{"d_model": 640, "norm_place": "pre", "rope_fraction": 1.0, "attn_scale": 0.125, "parallel_block": false, "init": "trunc", "init_std_qkv": 0.0205, "beta2": 0.99, "decay_shape": "linear", "dataset": "wikipedia_en"}
Each number is 200 + 40 x the weight over its row's rms, rounded and kept within 0 to 999. Layers, rows and columns count from 0. The size before them is the row's rms in percent of the matrix's.

# layer 6 attention query, 640x640, rms 0.054, rows 35,99,162-163,226-227,290-291,354-355,418-419,482-483,546,610, columns 560-639
085,217,211,189,253,238,198,242,189,223,163,169,215,261,242,225,230,132,181,206,144,202,150,183,158,163,281,223,208,142,208,204,161,271,237,142,258,207,184,235,258,161,190,177,173,233,187,179,172,205,120,185,207,141,190,168,220,232,148,124,156,193,184,166,175,169,228,155,196,170,246,269,198,238,217,320,58,169,175,231,220
089,227,245,134,167,224,225,251,187,263,171,174,173,229,222,214,242,238,138,182,148,232,155,188,228,247,216,214,190,135,177,191,189,239,268,202,252,187,194,292,277,151,175,145,171,89,220,230,249,177,151,199,229,200,193,202,224,156,197,143,222,199,193,169,174,97,218,144,162,290,236,129,147,178,155,193,142,210,257,272,262
092,179,234,271,240,207,153,188,175,186,178,145,202,164,229,193,194,248,199,230,239,125,141,236,140,185,171,186,256,183,267,197,202,148,251,167,204,198,199,175,258,181,211,153,168,224,180,246,159,205,193,123,181,195,172,217,164,190,163,126,262,238,138,264,152,247,243,174,244,252,136,213,292,232,205,216,183,150,208,176,183
090,200,268,181,228,271,176,219,120,168,179,198,239,279,246,208,228,226,145,199,244,274,245,188,229,267,118,120,194,163,205,201,135,178,212,172,279,187,138,285,204,198,188,155,207,207,146,212,177,173,168,161,239,207,187,267,159,236,193,189,177,244,210,181,179,193,213,129,150,238,310,234,187,228,250,299,66,213,217,257,303
082,233,234,211,216,245,171,191,156,186,253,189,152,185,249,177,242,211,146,216,261,187,254,258,263,173,181,171,187,236,277,150,231,193,209,223,200,124,173,257,281,206,205,166,193,220,189,131,179,156,251,195,162,227,119,180,103,186,240,100,251,211,186,227,169,133,196,171,262,231,97,199,269,182,253,195,150,215,179,215,173
098,255,236,184,146,209,221,199,157,297,158,240,208,215,211,271,195,232,123,166,208,199,188,272,248,242,145,196,208,199,214,133,146,241,245,169,224,159,117,226,129,203,96,196,248,158,185,245,171,148,149,176,224,209,200,255,159,203,209,243,187,170,77,230,258,162,190,253,142,291,257,264,175,203,197,229,173,211,152,236,169
091,186,216,249,244,270,198,203,134,228,171,180,266,157,142,194,223,199,201,201,190,288,153,188,276,222,178,189,154,155,200,146,221,199,140,204,195,192,224,143,232,241,269,126,230,224,183,185,264,271,232,230,118,177,174,143,150,112,186,253,163,183,134,271,178,208,203,207,197,246,169,248,221,203,174,228,222,194,165,143,333
094,247,218,215,197,209,176,227,182,311,256,206,126,268,194,217,170,265,211,194,195,203,185,222,237,240,194,167,264,203,272,229,197,143,193,203,228,147,211,274,238,161,182,172,207,252,154,243,143,231,150,197,260,233,171,187,137,211,181,132,274,139,178,181,228,94,227,266,127,243,154,229,203,213,264,182,199,138,192,244,139
093,191,179,156,210,164,210,252,178,255,223,193,172,196,156,191,220,219,261,197,203,180,116,208,269,211,153,179,295,238,190,189,145,222,265,249,207,145,170,221,215,260,228,216,144,194,213,195,210,231,224,258,184,212,107,241,172,259,177,251,330,201,107,190,218,279,230,226,254,179,212,227,241,144,222,200,161,191,226,247,191
093,209,170,150,180,274,246,206,190,312,169,200,210,262,299,252,205,147,164,211,208,209,201,169,213,198,247,185,217,169,226,179,238,159,162,132,195,167,146,167,232,202,173,151,274,182,197,161,166,215,210,184,156,201,210,181,166,161,215,120,196,253,253,215,193,198,179,217,138,205,349,117,258,202,263,267,137,172,226,141,306
094,251,228,230,208,238,186,125,188,204,186,204,202,173,166,249,275,192,225,176,222,232,191,223,243,153,178,165,173,247,264,181,190,209,151,190,223,257,233,77,197,143,249,234,152,233,251,204,258,342,273,299,177,141,153,247,166,201,243,274,264,219,141,220,251,196,221,258,246,223,220,163,263,197,226,283,182,150,182,243,197
083,185,198,251,190,246,175,278,199,238,164,300,192,224,246,182,207,197,134,215,119,218,298,217,239,232,177,227,246,228,205,178,211,239,183,209,204,167,210,276,128,232,193,176,242,216,233,223,206,157,150,152,199,181,178,185,177,136,157,218,240,188,160,140,222,166,190,215,207,206,187,151,139,227,227,177,180,197,208,251,289
096,237,232,203,242,184,271,171,166,214,190,246,199,207,139,220,196,213,186,178,157,174,102,107,167,161,197,260,231,199,189,144,203,154,213,168,243,197,170,240,209,263,192,145,204,177,240,208,240,180,204,194,103,210,131,223,230,146,124,208,210,258,166,197,196,241,164,240,152,282,137,197,193,209,189,198,178,269,221,176,189
090,208,236,182,178,264,197,260,211,209,177,258,195,200,215,238,187,201,194,205,210,295,180,219,212,238,154,152,240,162,198,230,150,248,342,136,245,205,152,239,163,249,149,144,222,211,230,258,175,149,182,213,220,189,219,277,90,209,117,172,197,175,99,230,182,150,203,184,198,260,208,184,156,220,185,240,188,161,234,174,171
096,251,203,221,230,179,140,209,204,187,214,218,120,227,184,206,219,162,216,201,201,219,205,203,193,185,193,199,169,127,188,184,224,232,168,175,178,193,147,229,228,273,245,156,190,253,233,234,179,219,211,200,159,218,189,153,162,118,196,188,147,307,182,196,231,194,242,176,193,261,265,132,175,248,196,179,141,156,177,196,223
100,118,144,169,325,195,180,149,199,185,182,245,172,187,167,260,207,204,172,236,210,221,124,223,233,184,173,175,190,177,228,136,239,270,270,154,195,196,190,174,151,222,266,235,175,225,167,177,211,289,226,261,206,158,168,227,139,191,238,267,276,219,149,152,212,207,161,298,257,205,181,200,234,200,203,198,222,200,169,170,199
# layer 6 attention key, 64x640, rms 0.0467, rows 34, columns 560-639
098,120,108,183,192,180,302,186,257,214,257,230,204,261,187,148,199,208,206,240,221,139,203,163,178,219,145,191,234,241,216,205,210,187,190,159,175,187,246,270,145,204,161,233,154,194,157,206,224,206,171,248,203,232,201,175,153,243,197,238,253,177,214,141,205,240,152,199,214,185,162,226,174,209,256,212,254,198,142,235,227